Each number is 50 + 15 x the weight over its row's rms, rounded and kept within 0 to 99. Layers, rows and columns count from 0. The size before them is the row's rms in percent of the matrix's.

# layer 4 MLP down (transposed), 1024x256, rms 0.0557, rows 710-737, columns 0-127
111:45 38 46 61 42 42 69 50 59 33 63 52 34 63 36 55 47 44 36 58 61 38 48 36 30 61 57 57 77 45 53 46 62 41 41 26 44 46 32 60 57 28 51 37 70 63 58 29 72 70 50 39 75 42 23 55 36 42 07 56 22 55 51 40 50 66 55 65 68 06 47 46 48 33 29 62 71 45 45 71 54 20 61 41 17 64 38 00 57 57 39 44 57 55 50 49 40 41 38 51 66 66 36 71 68 28 48 45 48 41 46 24 32 39 57 28 36 57 63 60 15 53 64 58 67 24 42 15
096:60 34 67 36 40 75 61 19 33 63 64 29 37 44 55 59 62 30 59 32 54 57 59 66 64 68 25 45 69 61 46 65 46 67 70 57 51 59 66 74 53 59 81 50 36 29 32 68 32 36 58 53 46 56 80 63 64 66 64 74 45 40 33 45 61 37 39 40 17 95 55 43 67 45 47 68 46 59 61 27 75 32 52 41 57 53 41 64 24 50 60 59 62 55 48 56 34 65 38 74 44 46 64 47 47 42 51 53 54 68 57 42 41 36 75 46 77 55 54 45 78 51 56 34 59 66 62 52
102:69 52 45 50 50 43 58 44 28 65 60 94 24 49 47 76 63 35 48 57 39 53 52 41 43 33 63 61 58 51 58 51 60 68 35 37 76 23 58 31 30 64 64 52 64 56 73 49 63 50 57 37 66 45 33 29 59 64 53 15 29 28 46 51 61 37 26 51 25 30 30 74 52 58 33 54 55 62 43 67 52 25 49 69 66 18 61 55 41 45 29 57 33 52 57 42 50 60 57 38 29 41 47 46 55 33 57 38 34 48 35 33 71 33 64 64 46 65 30 72 48 58 55 47 49 67 48 50
100:60 91 49 64 37 52 56 31 71 78 59 43 58 38 19 39 51 54 64 71 63 53 47 50 49 74 73 58 56 28 66 86 48 64 37 52 47 52 47 31 39 70 45 42 27 57 55 88 26 49 57 75 68 54 66 31 54 65 57 57 27 60 54 34 45 24 25 49 46 58 37 29 53 24 70 46 64 42 68 42 54 77 44 64 52 33 58 43 62 54 50 46 63 58 34 75 61 88 48 56 50 43 40 51 55 53 36 52 68 62 62 38 73 30 58 72 65 42 56 50 63 22 72 43 49 69 80 43
119:62 66 12 74 73 48 61 67 55 26 63 31 66 74 74 42 61 42 24 75 56 41 68 36 57 66 70 42 39 54 49 30 48 47 32 77 32 30 47 47 40 63 27 56 56 39 58 41 62 39 55 59 43 47 49 24 75 16 40 65 34 57 63 65 54 61 20 36 40 20 42 37 65 41 40 49 35 65 63 43 47 31 33 31 38 52 74 55 60 68 42 42 53 50 42 65 58 37 77 37 33 27 67 36 46 42 58 62 60 01 30 42 37 32 25 19 54 52 36 73 43 31 56 67 46 42 41 65
081:78 73 40 55 52 57 76 49 33 45 55 52 36 79 69 38 76 50 47 38 44 45 48 56 54 45 78 59 48 41 18 40 45 55 71 32 53 54 46 38 42 55 22 41 68 61 43 66 47 53 47 60 35 49 68 28 61 55 28 48 33 50 72 51 32 41 69 43 26 42 51 48 42 44 18 50 59 39 48 27 39 65 38 53 29 82 46 64 34 50 64 60 41 41 43 60 47 52 59 61 45 43 26 49 60 42 10 42 24 51 48 27 34 20 69 42 54 59 09 43 72 59 47 70 45 64 36 20
109:31 57 35 55 27 38 69 57 19 59 70 71 52 64 64 53 54 25 79 35 61 49 71 55 47 52 38 59 63 44 68 80 60 82 29 39 59 48 41 34 81 30 40 58 46 36 51 33 21 53 67 48 45 59 68 18 36 71 49 51 45 66 37 46 43 44 21 73 22 45 40 61 48 67 25 61 50 19 91 64 46 43 31 36 49 48 46 33 41 51 77 58 23 57 55 73 65 73 51 48 51 78 54 66 54 75 32 58 26 47 26 62 74 43 45 68 32 56 40 55 44 49 25 17 52 28 35 45
105:25 61 44 35 55 61 48 44 35 78 46 47 72 31 52 60 75 71 68 70 56 44 60 76 42 31 92 51 31 37 37 50 66 50 33 62 61 66 48 68 52 15 51 43 62 45 36 56 52 69 42 60 39 52 22 72 68 56 35 53 44 59 66 59 50 24 48 81 56 50 66 27 67 35 33 55 51 64 60 30 62 41 40 53 41 64 15 64 38 17 31 61 56 27 65 54 49 67 50 70 49 54 36 44 58 26 56 41 42 40 88 59 66 55 65 59 60 45 65 99 89 40 71 34 53 50 32 59
104:33 46 65 51 53 42 82 60 42 42 59 44 40 53 45 62 63 56 47 51 38 35 68 29 49 52 59 65 35 66 45 42 41 41 53 63 49 54 39 64 36 55 51 61 70 96 36 65 38 53 62 60 78 63 70 48 39 32 76 41 69 32 34 63 52 36 50 36 57 56 62 30 75 33 68 59 61 50 41 59 71 36 75 64 51 37 69 36 73 49 36 62 39 55 70 25 49 63 18 68 48 23 53 36 60 42 73 52 63 64 57 28 47 18 56 19 27 71 47 42 34 57 47 45 60 68 57 30
091:61 52 36 52 40 41 54 49 43 19 58 26 49 45 72 43 59 45 52 57 54 40 55 40 62 47 38 39 69 44 37 35 53 69 68 78 19 47 67 37 62 34 07 31 59 70 42 53 30 58 66 51 65 46 46 48 43 30 47 53 25 39 62 55 63 58 38 31 54 31 41 27 69 57 48 52 64 69 94 66 19 65 52 31 49 59 50 51 53 37 42 70 29 37 61 44 83 28 35 56 51 45 57 55 49 48 50 55 44 59 51 43 44 58 46 47 59 70 56 36 60 66 63 23 37 48 14 56
099:50 70 64 62 83 56 32 67 62 57 46 66 61 47 47 70 30 46 54 59 48 35 54 56 71 51 46 27 54 51 74 67 40 69 63 65 57 56 48 35 52 36 42 61 65 65 42 39 21 51 54 58 67 74 54 49 58 32 54 40 64 31 35 56 37 60 26 51 54 37 53 44 18 51 40 65 48 70 39 73 52 48 68 43 27 66 78 63 63 37 47 66 52 51 47 36 68 73 47 58 61 24 62 31 78 46 57 49 67 52 39 23 79 37 67 66 66 37 44 59 41 43 23 65 39 24 20 37
103:43 37 46 61 79 70 43 36 58 34 62 49 31 48 75 40 70 44 48 61 43 45 37 63 67 50 60 41 70 41 47 38 84 33 39 58 61 41 29 53 40 35 54 61 49 55 58 61 57 42 37 39 70 40 43 54 43 41 22 43 28 36 53 48 53 48 66 18 49 38 69 44 59 08 59 59 63 31 54 49 87 42 40 48 48 68 30 70 56 25 40 35 44 52 37 52 44 54 28 30 65 48 33 51 76 51 77 64 21 59 46 47 64 31 49 83 58 36 60 43 36 62 60 57 15 58 50 57
086:60 74 70 55 67 72 86 39 56 42 34 45 56 65 52 40 52 51 38 52 42 54 39 36 40 34 57 19 38 36 35 62 27 44 48 41 37 44 69 36 51 47 28 64 62 67 70 47 08 49 48 73 70 33 48 40 47 50 64 61 33 36 51 48 22 44 66 63 60 45 53 77 78 59 51 42 72 56 73 57 54 42 56 35 60 37 30 46 32 41 36 11 42 30 45 47 67 68 36 48 70 45 37 66 44 79 59 50 67 52 52 47 51 41 51 50 53 42 50 69 50 47 49 36 43 52 38 29
102:59 57 60 40 41 47 51 34 47 74 58 56 32 54 62 15 35 32 55 41 62 52 42 61 49 79 56 37 50 63 57 52 41 50 70 11 51 78 54 53 51 58 48 67 65 44 49 67 45 45 90 69 66 41 27 52 37 62 70 75 38 31 39 42 39 37 51 26 79 29 78 55 48 81 45 39 32 35 28 67 17 40 66 35 44 55 32 62 60 38 51 63 13 49 47 34 37 46 18 35 46 40 38 64 37 58 41 53 31 35 49 61 39 31 57 72 50 43 38 54 49 66 46 26 52 34 49 66
087:46 49 11 61 46 46 53 56 52 38 33 56 57 56 49 44 43 61 37 65 52 51 60 57 61 33 39 35 18 65 16 61 48 54 41 43 57 50 46 32 53 43 59 59 53 54 44 55 52 56 44 53 69 41 52 34 48 66 78 47 67 41 55 53 41 93 40 59 34 59 02 33 76 49 69 42 58 62 92 66 55 18 31 49 47 39 45 35 39 28 72 39 22 42 61 83 47 42 54 51 77 43 68 58 35 28 52 59 26 51 00 37 56 40 61 38 49 28 35 55 67 63 59 61 39 59 76 31
093:57 49 62 53 54 79 82 58 39 50 47 65 42 48 73 64 34 55 48 82 32 31 58 28 71 29 53 48 33 51 64 53 55 30 50 51 46 13 58 35 75 64 38 62 52 55 51 60 58 27 15 37 41 44 50 62 62 30 47 68 31 55 39 56 33 45 50 39 53 37 28 57 58 34 39 44 44 61 63 69 39 63 39 43 47 81 41 47 68 68 72 40 56 65 45 56 29 55 49 53 25 60 21 74 33 36 59 40 94 29 71 84 51 55 46 64 50 49 44 65 50 60 50 73 61 55 26 76
106:74 46 26 55 53 53 35 39 49 52 32 51 46 63 42 52 60 64 32 13 50 29 44 30 37 50 45 71 57 53 35 62 66 51 38 63 36 53 50 61 29 61 58 39 25 54 70 17 53 34 68 57 53 36 66 43 46 36 63 53 59 46 74 52 64 73 63 49 32 73 34 49 60 47 64 48 51 70 59 74 38 55 76 39 61 91 24 69 55 38 38 30 41 44 42 66 40 52 52 49 43 30 39 69 07 58 56 44 71 45 21 35 50 21 58 44 26 12 44 62 45 48 48 42 51 53 51 61
113:36 50 51 66 45 41 56 38 43 20 53 42 36 41 60 71 60 35 37 58 57 34 55 63 20 77 65 39 18 39 57 48 61 70 49 43 36 58 41 69 16 56 49 33 54 55 52 50 44 49 92 36 43 78 62 44 52 75 42 39 56 50 46 64 40 55 40 36 45 71 61 60 40 41 53 66 57 78 58 58 32 20 49 67 20 71 63 46 36 72 55 51 46 45 64 63 46 54 31 60 44 58 43 58 30 30 64 32 44 73 27 46 65 54 65 54 67 77 49 43 39 50 57 61 49 56 70 50
091:60 61 36 48 63 59 76 57 47 76 64 58 46 67 80 49 62 65 59 69 37 52 32 41 55 44 64 55 75 59 50 67 54 54 37 42 58 50 66 56 53 36 33 40 32 75 41 55 74 23 32 18 46 37 41 19 63 53 68 61 62 31 51 60 56 63 80 52 18 30 66 45 45 58 50 71 36 20 69 51 51 22 58 30 54 94 54 40 54 65 65 58 35 55 41 68 46 39 54 45 54 56 69 71 58 21 43 48 61 34 31 19 37 48 55 39 55 48 39 53 42 43 42 38 79 56 43 72
096:47 35 33 65 61 40 52 44 54 42 51 54 65 47 66 33 60 69 39 56 37 45 77 56 78 38 48 33 56 46 66 30 76 47 52 62 68 50 40 51 67 71 56 71 36 62 32 74 41 36 52 66 26 67 35 38 49 47 48 26 70 62 58 43 85 39 64 29 45 46 64 31 74 37 70 44 72 53 42 35 26 37 31 62 32 42 56 34 62 29 65 45 56 56 58 58 35 40 56 46 84 86 37 41 50 59 52 55 48 71 53 41 21 58 44 31 44 59 64 34 47 41 33 57 72 51 46 45
100:79 78 32 49 61 47 74 47 51 54 55 41 43 52 41 32 64 59 30 62 58 72 47 59 44 50 48 40 77 49 48 39 59 52 34 46 49 62 56 58 67 64 34 52 73 41 30 86 65 49 68 59 33 69 52 56 49 41 45 33 32 75 64 51 64 04 60 47 53 56 89 53 45 54 30 32 48 48 17 40 45 77 65 69 36 70 78 54 74 25 58 38 49 40 72 51 73 33 28 64 29 50 52 60 78 61 50 59 65 56 58 20 32 40 45 34 54 40 37 44 58 41 37 62 40 68 43 44
097:44 33 43 36 50 64 79 54 65 62 53 56 64 50 45 70 33 26 58 44 50 54 53 74 44 57 73 31 57 52 28 58 28 64 28 20 36 53 63 65 69 49 49 66 74 44 39 68 59 28 45 73 42 71 48 45 26 52 40 64 77 63 62 58 48 42 52 51 47 27 54 54 72 28 63 59 49 55 40 68 69 77 59 40 45 85 36 73 24 38 70 58 23 48 52 57 43 09 49 58 51 43 51 59 56 36 40 40 30 73 44 54 29 66 61 57 29 43 43 40 50 70 44 36 53 71 54 38
119:46 34 54 54 56 07 30 69 48 66 37 87 38 46 51 35 61 36 70 64 75 52 46 46 44 52 65 69 66 40 34 60 56 48 31 68 38 65 48 49 46 52 71 30 19 73 60 43 42 99 47 60 71 41 36 65 15 41 51 17 77 17 24 59 52 42 30 41 45 44 42 57 40 51 55 29 47 56 54 50 51 43 42 22 48 40 57 43 34 32 38 53 51 51 33 44 66 49 26 53 36 42 45 55 32 40 40 59 65 49 66 58 70 57 47 56 48 51 49 43 41 52 59 62 54 43 49 36
095:76 54 84 34 08 44 51 33 18 57 57 40 40 70 55 46 57 72 36 50 59 50 99 22 70 25 38 68 48 73 75 25 62 58 25 26 63 47 51 60 68 45 62 66 49 46 70 49 06 54 53 50 72 59 57 51 58 37 41 34 20 54 73 48 52 42 34 63 51 40 48 70 54 61 49 62 39 72 45 54 55 35 88 28 24 68 25 52 36 52 53 47 47 62 31 47 71 60 68 59 64 36 33 59 51 35 52 48 54 53 53 50 32 63 64 54 38 70 35 37 34 54 63 85 69 49 65 59
111:25 56 62 55 83 37 72 50 38 59 35 38 52 42 52 59 47 54 32 44 34 41 46 74 70 49 29 55 67 49 54 45 58 56 57 52 74 22 35 59 62 47 50 54 66 41 31 62 47 44 53 34 31 66 55 72 45 55 58 50 19 52 43 40 43 53 93 56 63 58 29 42 48 40 53 59 51 47 50 24 28 50 11 40 41 45 60 50 41 62 70 42 17 28 66 62 40 40 32 33 40 58 54 40 33 43 56 30 34 49 46 40 57 64 59 64 62 71 85 47 57 71 72 66 27 56 52 62
091:83 54 75 30 51 45 78 56 32 40 25 32 54 15 25 79 39 51 62 24 33 72 57 44 62 36 52 37 48 86 55 60 49 59 52 74 68 73 62 63 43 47 54 61 73 50 53 54 52 64 25 39 81 56 45 53 71 42 59 73 27 69 56 55 59 64 55 61 52 48 59 48 53 56 59 42 40 44 83 41 48 44 50 63 61 21 74 56 57 56 38 61 61 35 65 74 43 57 44 60 67 69 60 31 62 39 58 57 60 67 42 39 34 65 67 63 51 58 56 45 17 47 43 44 34 45 28 50
089:42 68 49 49 48 66 69 32 49 39 44 22 63 80 40 13 61 65 78 46 40 33 67 60 52 64 71 47 81 56 65 36 75 44 43 62 53 44 67 46 57 55 71 74 77 60 34 45 36 57 44 46 46 56 63 45 49 47 63 62 58 52 14 58 33 60 20 58 49 56 52 45 75 36 40 95 71 37 34 57 57 42 66 89 69 45 45 54 34 30 38 49 57 41 47 27 62 49 56 67 18 44 25 51 38 49 57 30 55 63 63 46 54 62 57 60 44 62 63 51 62 36 57 49 49 58 36 54
107:35 53 53 71 58 39 45 42 80 59 70 46 61 54 20 44 61 63 47 47 67 64 48 69 15 39 50 58 59 45 34 71 27 39 36 47 56 56 39 45 29 54 80 40 57 26 47 58 37 70 75 48 55 51 68 59 65 42 49 38 45 40 51 36 76 42 61 75 59 58 35 13 23 44 76 30 47 54 63 62 47 29 48 46 50 53 56 58 52 45 77 46 43 44 54 54 40 41 51 46 69 19 50 58 36 67 39 42 33 71 30 42 80 60 68 83 46 45 36 64 64 55 50 75 51 40 46 74
# layer 4 MLP up, 1024x256, rms 0.0556, rows 711-737, columns 0-127
101:60 50 48 77 50 29 54 51 66 32 59 21 26 68 32 28 45 51 33 54 41 39 18 62 58 36 42 31 46 37 58 52 15 35 69 59 53 49 37 51 59 49 20 46 62 33 61 67 40 70 68 63 71 64 35 51 61 53 48 72 53 42 19 34 59 53 68 47 90 41 33 46 52 28 55 55 29 62 53 55 11 44 43 52 53 20 62 51 54 55 58 40 52 46 36 16 75 59 46 60 52 49 47 22 65 50 64 54 33 34 56 75 74 79 29 65 47 45 42 00 57 50 51 51 50 62 41 35
114:44 38 36 54 43 30 41 59 49 54 54 51 72 53 26 63 71 54 60 52 57 36 59 52 67 63 29 70 65 54 25 53 61 46 60 74 47 56 38 81 56 36 52 56 61 37 31 68 64 97 54 34 58 16 59 26 72 58 78 71 38 35 45 48 36 40 40 74 43 48 34 65 38 38 62 59 39 34 47 52 74 46 57 48 80 38 68 44 53 68 43 45 46 84 36 60 77 47 08 56 54 25 48 66 20 38 36 58 65 63 71 38 42 70 36 22 50 42 56 41 46 35 74 49 38 66 48 55
104:36 40 80 52 61 59 43 54 46 36 62 33 56 59 45 22 33 61 52 58 58 46 22 62 52 45 49 35 51 66 32 64 67 47 63 51 31 59 53 59 61 30 64 61 54 23 70 42 63 51 55 35 57 23 49 28 43 22 56 40 53 50 47 56 45 66 88 28 53 61 42 64 25 62 74 29 08 73 40 77 43 51 68 39 64 44 52 41 47 39 54 50 45 19 35 51 49 12 58 36 54 28 50 32 56 34 36 57 68 73 50 36 65 75 40 35 36 73 75 58 55 30 41 69 50 49 41 52
105:60 57 48 51 58 60 35 34 45 43 44 46 36 77 30 25 33 54 64 45 59 64 25 73 47 29 90 49 64 55 37 55 53 59 57 42 43 25 39 46 21 43 15 26 68 72 54 27 68 40 23 18 14 35 37 71 45 16 70 40 34 67 56 47 44 68 69 52 81 50 68 50 65 39 33 39 63 45 22 25 52 48 53 46 22 42 66 67 58 34 35 59 51 22 46 33 50 17 52 65 69 52 58 56 63 35 56 56 49 36 70 54 43 75 13 42 26 68 52 13 40 51 33 69 67 66 63 35
080:59 07 60 56 40 59 60 24 61 75 42 43 62 31 40 34 30 53 47 56 89 43 54 59 47 55 66 45 73 44 51 51 39 44 57 55 76 47 46 54 50 58 76 72 43 60 49 68 49 56 66 19 59 36 52 50 29 64 62 25 42 27 46 37 45 71 37 53 36 81 52 44 41 84 61 33 67 41 41 60 48 32 33 61 59 47 40 57 73 13 49 48 57 40 59 36 36 48 64 61 70 20 67 18 22 57 70 45 74 25 59 65 35 41 54 53 69 24 62 66 58 54 63 57 58 26 43 54
094:36 32 50 49 65 33 06 38 36 52 42 68 50 40 24 56 39 59 43 36 79 19 53 54 48 42 59 50 67 55 38 63 40 52 49 80 43 37 45 74 21 49 27 29 27 56 61 21 54 65 51 70 60 54 49 54 62 70 54 53 13 43 52 46 49 37 61 81 68 46 10 43 57 36 45 61 62 21 57 53 70 63 74 20 38 57 78 34 40 34 26 44 51 62 64 34 82 59 45 55 31 58 40 47 43 39 68 54 40 58 42 46 32 64 29 53 52 51 36 31 47 46 53 51 69 49 46 72
104:61 27 29 65 52 58 39 78 26 55 86 73 47 42 57 32 52 70 20 53 57 77 42 61 54 37 35 27 57 58 43 44 43 79 71 34 56 51 25 37 39 42 37 47 70 32 65 57 52 52 23 45 22 59 37 51 51 51 63 49 41 32 25 53 42 42 60 55 44 59 49 52 54 53 52 52 52 37 77 36 69 39 71 63 62 40 54 61 54 49 22 57 66 40 51 18 23 50 53 73 70 62 37 55 41 63 65 40 46 41 58 45 32 63 72 52 40 65 56 36 66 52 33 40 71 33 34 39
104:73 25 45 60 39 41 52 30 32 56 61 29 48 40 34 43 53 64 27 48 42 54 82 39 53 35 53 36 67 53 21 65 68 99 52 50 46 57 42 69 38 48 48 65 50 25 43 55 74 45 37 50 36 30 44 54 46 58 59 64 66 26 27 36 42 48 41 56 26 48 32 64 48 54 29 59 38 51 39 51 49 54 33 45 73 33 58 65 65 03 49 57 60 50 54 42 60 83 77 72 70 43 40 44 31 49 45 68 48 57 40 59 35 27 50 59 64 49 34 28 54 34 37 52 55 57 48 31
102:51 27 41 75 62 28 66 69 42 28 55 66 64 66 75 46 36 66 65 87 49 64 22 38 49 71 90 70 65 64 35 65 41 35 54 51 43 71 79 53 54 34 60 52 63 46 72 51 54 66 42 22 43 23 50 53 36 39 63 48 20 26 68 44 41 53 43 41 71 33 51 41 23 35 50 62 43 57 18 58 47 63 45 25 50 45 56 36 47 31 43 56 59 52 45 56 32 54 69 52 52 48 26 64 28 41 49 45 48 62 51 36 51 48 63 62 44 52 62 76 68 50 67 56 56 54 50 55
105:39 67 45 49 48 19 46 42 28 62 35 62 68 66 42 37 60 58 57 21 52 55 51 68 46 66 46 57 58 55 60 71 00 25 64 63 57 46 34 27 45 30 50 42 39 52 52 47 64 47 70 38 39 10 51 23 51 72 48 42 56 45 54 37 50 63 73 56 46 59 30 60 52 44 47 57 72 71 57 42 69 56 40 21 40 57 34 42 26 67 34 58 74 25 29 32 58 42 32 51 57 36 58 57 43 32 29 44 49 34 35 64 52 49 16 59 37 58 43 57 58 44 61 25 41 72 56 68
104:47 72 59 61 51 36 51 68 49 40 42 55 24 32 80 74 69 38 50 36 47 70 33 64 78 42 35 34 80 61 27 19 34 55 52 48 47 64 45 79 36 44 28 60 68 35 56 50 60 46 53 50 45 37 41 60 42 50 52 23 31 35 57 43 47 64 76 43 26 46 37 47 51 53 63 38 47 48 57 42 65 45 30 24 33 50 62 61 26 42 34 61 45 62 51 56 56 59 66 32 53 62 69 28 42 61 55 52 39 47 47 32 64 42 52 61 55 66 55 22 50 50 43 57 62 65 25 67
093:50 27 54 67 43 50 54 41 25 52 76 43 48 43 68 80 41 41 37 39 65 38 63 47 47 30 49 55 38 35 49 29 63 30 57 35 40 60 50 47 67 81 34 40 63 35 51 62 52 47 71 34 41 48 52 87 58 61 65 59 62 39 48 49 39 35 43 67 27 71 29 48 31 64 29 55 65 59 01 52 25 59 52 49 48 45 40 51 41 48 56 59 58 55 44 41 44 52 54 57 47 47 52 41 49 49 70 66 35 38 70 26 28 54 32 74 24 60 58 67 47 66 68 54 65 33 29 29
102:76 47 63 43 21 25 48 45 20 26 39 58 63 58 53 43 50 39 58 59 58 62 39 44 70 07 38 61 50 56 75 48 40 43 66 60 47 28 87 55 43 35 44 59 10 69 50 16 56 40 60 55 25 68 28 34 55 45 27 49 45 38 61 51 48 70 43 71 04 55 41 61 68 55 46 69 25 50 57 64 45 69 80 47 31 59 87 61 52 40 68 62 55 72 40 38 89 79 60 34 16 61 58 65 53 49 68 51 49 38 37 48 41 31 60 36 52 45 44 65 61 55 64 52 79 65 51 47
077:35 47 70 23 42 52 29 67 59 49 31 37 32 53 46 48 35 38 39 51 63 52 41 36 64 55 27 25 76 24 57 48 48 56 71 44 31 45 51 25 32 37 51 23 54 39 42 21 64 52 53 67 41 28 31 47 22 60 47 74 47 27 63 47 50 26 59 51 63 38 28 63 44 43 68 26 52 85 38 64 61 57 51 51 64 37 46 68 57 70 52 41 67 34 47 37 67 69 66 57 71 33 45 25 52 25 77 24 62 26 61 69 53 56 41 44 44 46 52 19 52 68 35 50 39 42 34 68
100:55 52 28 78 55 40 57 49 55 40 62 60 43 38 49 85 43 64 35 50 68 63 65 46 59 52 56 89 50 28 24 53 89 45 64 52 60 65 45 56 14 34 43 45 36 28 46 68 84 59 48 79 53 20 61 43 68 37 56 73 77 44 49 58 49 68 74 52 30 54 55 30 15 47 60 81 34 43 59 16 51 51 44 63 48 44 62 48 38 41 60 52 69 42 64 56 37 53 77 62 51 49 63 40 65 67 47 52 01 54 72 27 46 61 34 57 58 46 62 47 58 23 13 40 31 65 46 43
090:82 59 53 75 31 26 51 67 34 32 34 38 40 25 31 31 45 51 64 43 32 57 25 70 86 59 53 54 34 25 59 59 40 48 63 49 32 38 59 32 69 31 57 60 67 32 57 65 49 62 24 28 64 49 55 44 44 51 39 61 41 46 57 32 35 75 48 60 67 41 61 62 41 74 58 56 33 41 59 34 20 26 35 55 77 24 40 56 54 78 31 62 54 28 58 31 37 62 25 43 59 57 57 28 29 37 52 47 25 48 65 33 64 66 52 60 42 60 58 54 64 42 53 51 56 55 46 48
089:67 48 65 65 73 32 56 41 33 46 55 65 55 43 18 31 67 84 33 54 36 78 51 21 60 37 56 51 60 76 70 45 76 37 78 69 62 55 68 32 60 50 39 73 44 54 53 46 58 52 54 16 72 36 54 42 26 54 39 76 37 25 53 38 48 49 58 46 79 52 43 53 45 46 65 68 52 15 54 40 81 56 39 49 62 36 54 46 43 66 46 80 63 73 63 10 60 76 69 67 44 53 53 24 55 47 62 43 55 50 54 67 52 33 64 40 27 27 39 50 56 36 47 29 83 39 46 29
095:51 42 43 74 50 30 49 78 39 40 50 64 15 39 57 64 38 51 40 47 52 69 73 50 65 44 67 21 53 51 45 28 65 53 55 37 41 47 62 33 23 11 45 48 40 55 59 35 67 43 37 71 53 38 57 71 44 66 30 71 38 49 50 49 54 78 57 49 46 57 45 53 42 73 40 53 51 24 68 65 14 64 11 38 49 48 72 57 28 64 36 45 63 95 37 39 18 47 53 32 47 49 55 60 40 40 72 34 35 58 40 69 55 56 67 70 36 46 72 37 65 52 47 61 45 73 41 45
099:59 70 87 52 31 42 64 47 28 28 53 64 43 08 75 57 86 52 62 32 61 62 38 39 40 50 49 36 74 67 74 72 52 27 68 25 31 46 61 67 32 44 42 70 42 26 58 39 47 58 44 31 33 49 47 56 77 46 34 56 23 52 48 43 47 66 38 52 40 28 43 51 40 56 53 39 72 28 44 84 42 63 45 06 61 65 38 51 44 66 35 71 60 45 06 33 54 40 73 57 75 54 42 41 44 17 47 31 49 27 46 45 49 15 43 61 53 75 47 59 44 42 36 51 62 43 45 51
103:46 42 35 70 22 30 50 56 22 52 64 57 41 42 59 68 40 57 62 65 50 70 55 56 64 60 42 44 66 36 62 79 46 44 67 47 43 50 59 54 40 24 74 91 26 50 59 02 49 55 81 66 38 51 65 35 34 46 54 55 19 48 48 35 42 69 40 83 39 57 53 37 54 47 37 69 53 53 64 42 53 24 61 47 59 48 56 73 36 58 32 68 78 40 19 68 53 46 53 56 40 66 51 64 18 45 47 24 49 42 45 42 75 24 79 40 63 59 64 52 61 23 52 26 45 33 39 40
090:87 44 56 43 38 54 35 63 50 19 54 58 55 72 41 64 57 56 11 41 57 48 50 44 56 48 32 59 49 46 31 24 54 11 52 48 77 87 29 57 31 21 65 52 40 66 45 55 60 75 59 30 44 28 33 45 74 76 26 50 68 10 33 48 50 42 67 54 53 80 56 33 55 56 54 31 28 56 58 42 30 40 53 45 48 52 44 51 62 42 58 29 59 69 66 52 56 56 20 39 67 32 78 65 46 42 63 41 73 42 76 52 42 39 34 67 20 37 68 59 29 45 19 50 51 47 40 51
112:64 55 85 70 40 29 29 71 40 20 17 50 46 83 57 29 42 79 49 78 50 68 55 61 63 37 37 21 55 47 40 27 55 36 53 41 25 45 65 52 38 66 58 36 59 50 65 62 49 30 28 55 63 53 26 42 22 30 51 62 54 15 37 45 54 76 55 32 47 41 43 51 67 47 48 34 27 35 32 50 38 60 52 41 38 24 59 50 63 16 40 50 67 68 68 49 37 60 53 45 50 43 56 62 67 49 67 69 27 64 52 59 63 75 26 84 46 24 68 41 41 63 39 76 75 46 41 48
098:54 27 64 56 76 60 22 65 71 34 26 39 43 16 33 61 43 49 62 67 25 66 72 71 66 39 56 27 30 04 24 65 32 43 53 71 46 60 65 55 27 17 63 53 28 32 61 36 55 77 60 56 66 49 30 48 35 76 59 50 57 44 48 53 52 56 45 46 40 63 51 46 53 51 50 47 58 30 54 67 40 75 41 63 71 52 69 47 60 49 36 50 55 62 55 42 52 54 39 55 73 44 50 32 65 48 55 58 65 56 46 52 67 50 50 63 38 49 48 74 71 66 64 34 51 51 32 70
116:61 58 58 65 54 29 43 62 40 48 48 62 47 38 43 54 45 42 29 53 60 45 43 70 44 62 61 40 77 68 63 47 34 62 63 70 67 65 40 80 38 50 33 65 38 49 66 45 72 47 49 41 34 34 36 65 37 75 60 39 35 42 45 37 33 72 58 55 29 49 42 51 44 47 29 53 37 43 31 44 37 38 33 44 33 53 56 62 59 54 34 77 44 60 50 35 34 39 42 52 45 53 56 43 27 30 68 48 42 49 30 34 57 46 52 56 43 52 72 42 73 53 71 31 60 44 48 60
088:33 58 55 43 47 58 25 49 22 60 49 53 38 75 22 52 68 56 48 59 49 31 72 47 18 78 44 52 35 56 34 72 59 62 72 53 47 60 49 63 17 38 58 49 31 59 58 29 60 50 36 49 53 46 33 48 55 38 38 33 52 27 62 34 57 27 78 47 65 99 28 49 45 39 43 31 56 71 65 39 53 61 66 48 48 53 35 49 37 30 38 32 40 45 52 34 45 55 70 48 87 46 37 77 31 53 55 59 57 81 43 49 72 73 31 47 35 42 55 37 51 51 32 35 66 56 48 49
103:46 48 43 64 32 58 44 60 57 67 54 67 70 11 52 43 70 69 43 52 39 56 09 54 53 29 56 20 71 20 43 43 20 44 76 48 52 45 54 67 37 43 48 56 59 38 51 66 65 71 33 32 57 57 37 35 56 40 44 32 33 37 48 49 63 44 27 64 56 81 53 46 45 45 46 65 51 48 78 40 44 22 44 49 49 59 39 66 74 58 54 32 57 25 46 48 76 31 42 54 35 59 56 50 12 49 65 63 53 31 65 65 57 68 46 63 41 93 47 43 58 51 65 34 60 44 24 34
105:35 60 58 32 49 31 39 31 33 35 55 16 53 52 40 62 73 39 56 64 20 54 57 54 59 75 44 53 39 41 33 45 31 49 58 32 64 73 52 31 47 48 40 36 57 66 49 49 71 58 67 59 66 21 35 53 42 52 46 72 66 34 41 41 43 57 51 33 74 75 75 61 45 65 79 92 36 71 52 44 66 51 51 71 76 34 22 06 66 37 35 45 33 28 41 56 60 76 34 43 48 40 54 64 62 39 61 57 40 43 68 23 81 61 43 67 42 81 61 50 50 41 34 63 60 51 35 58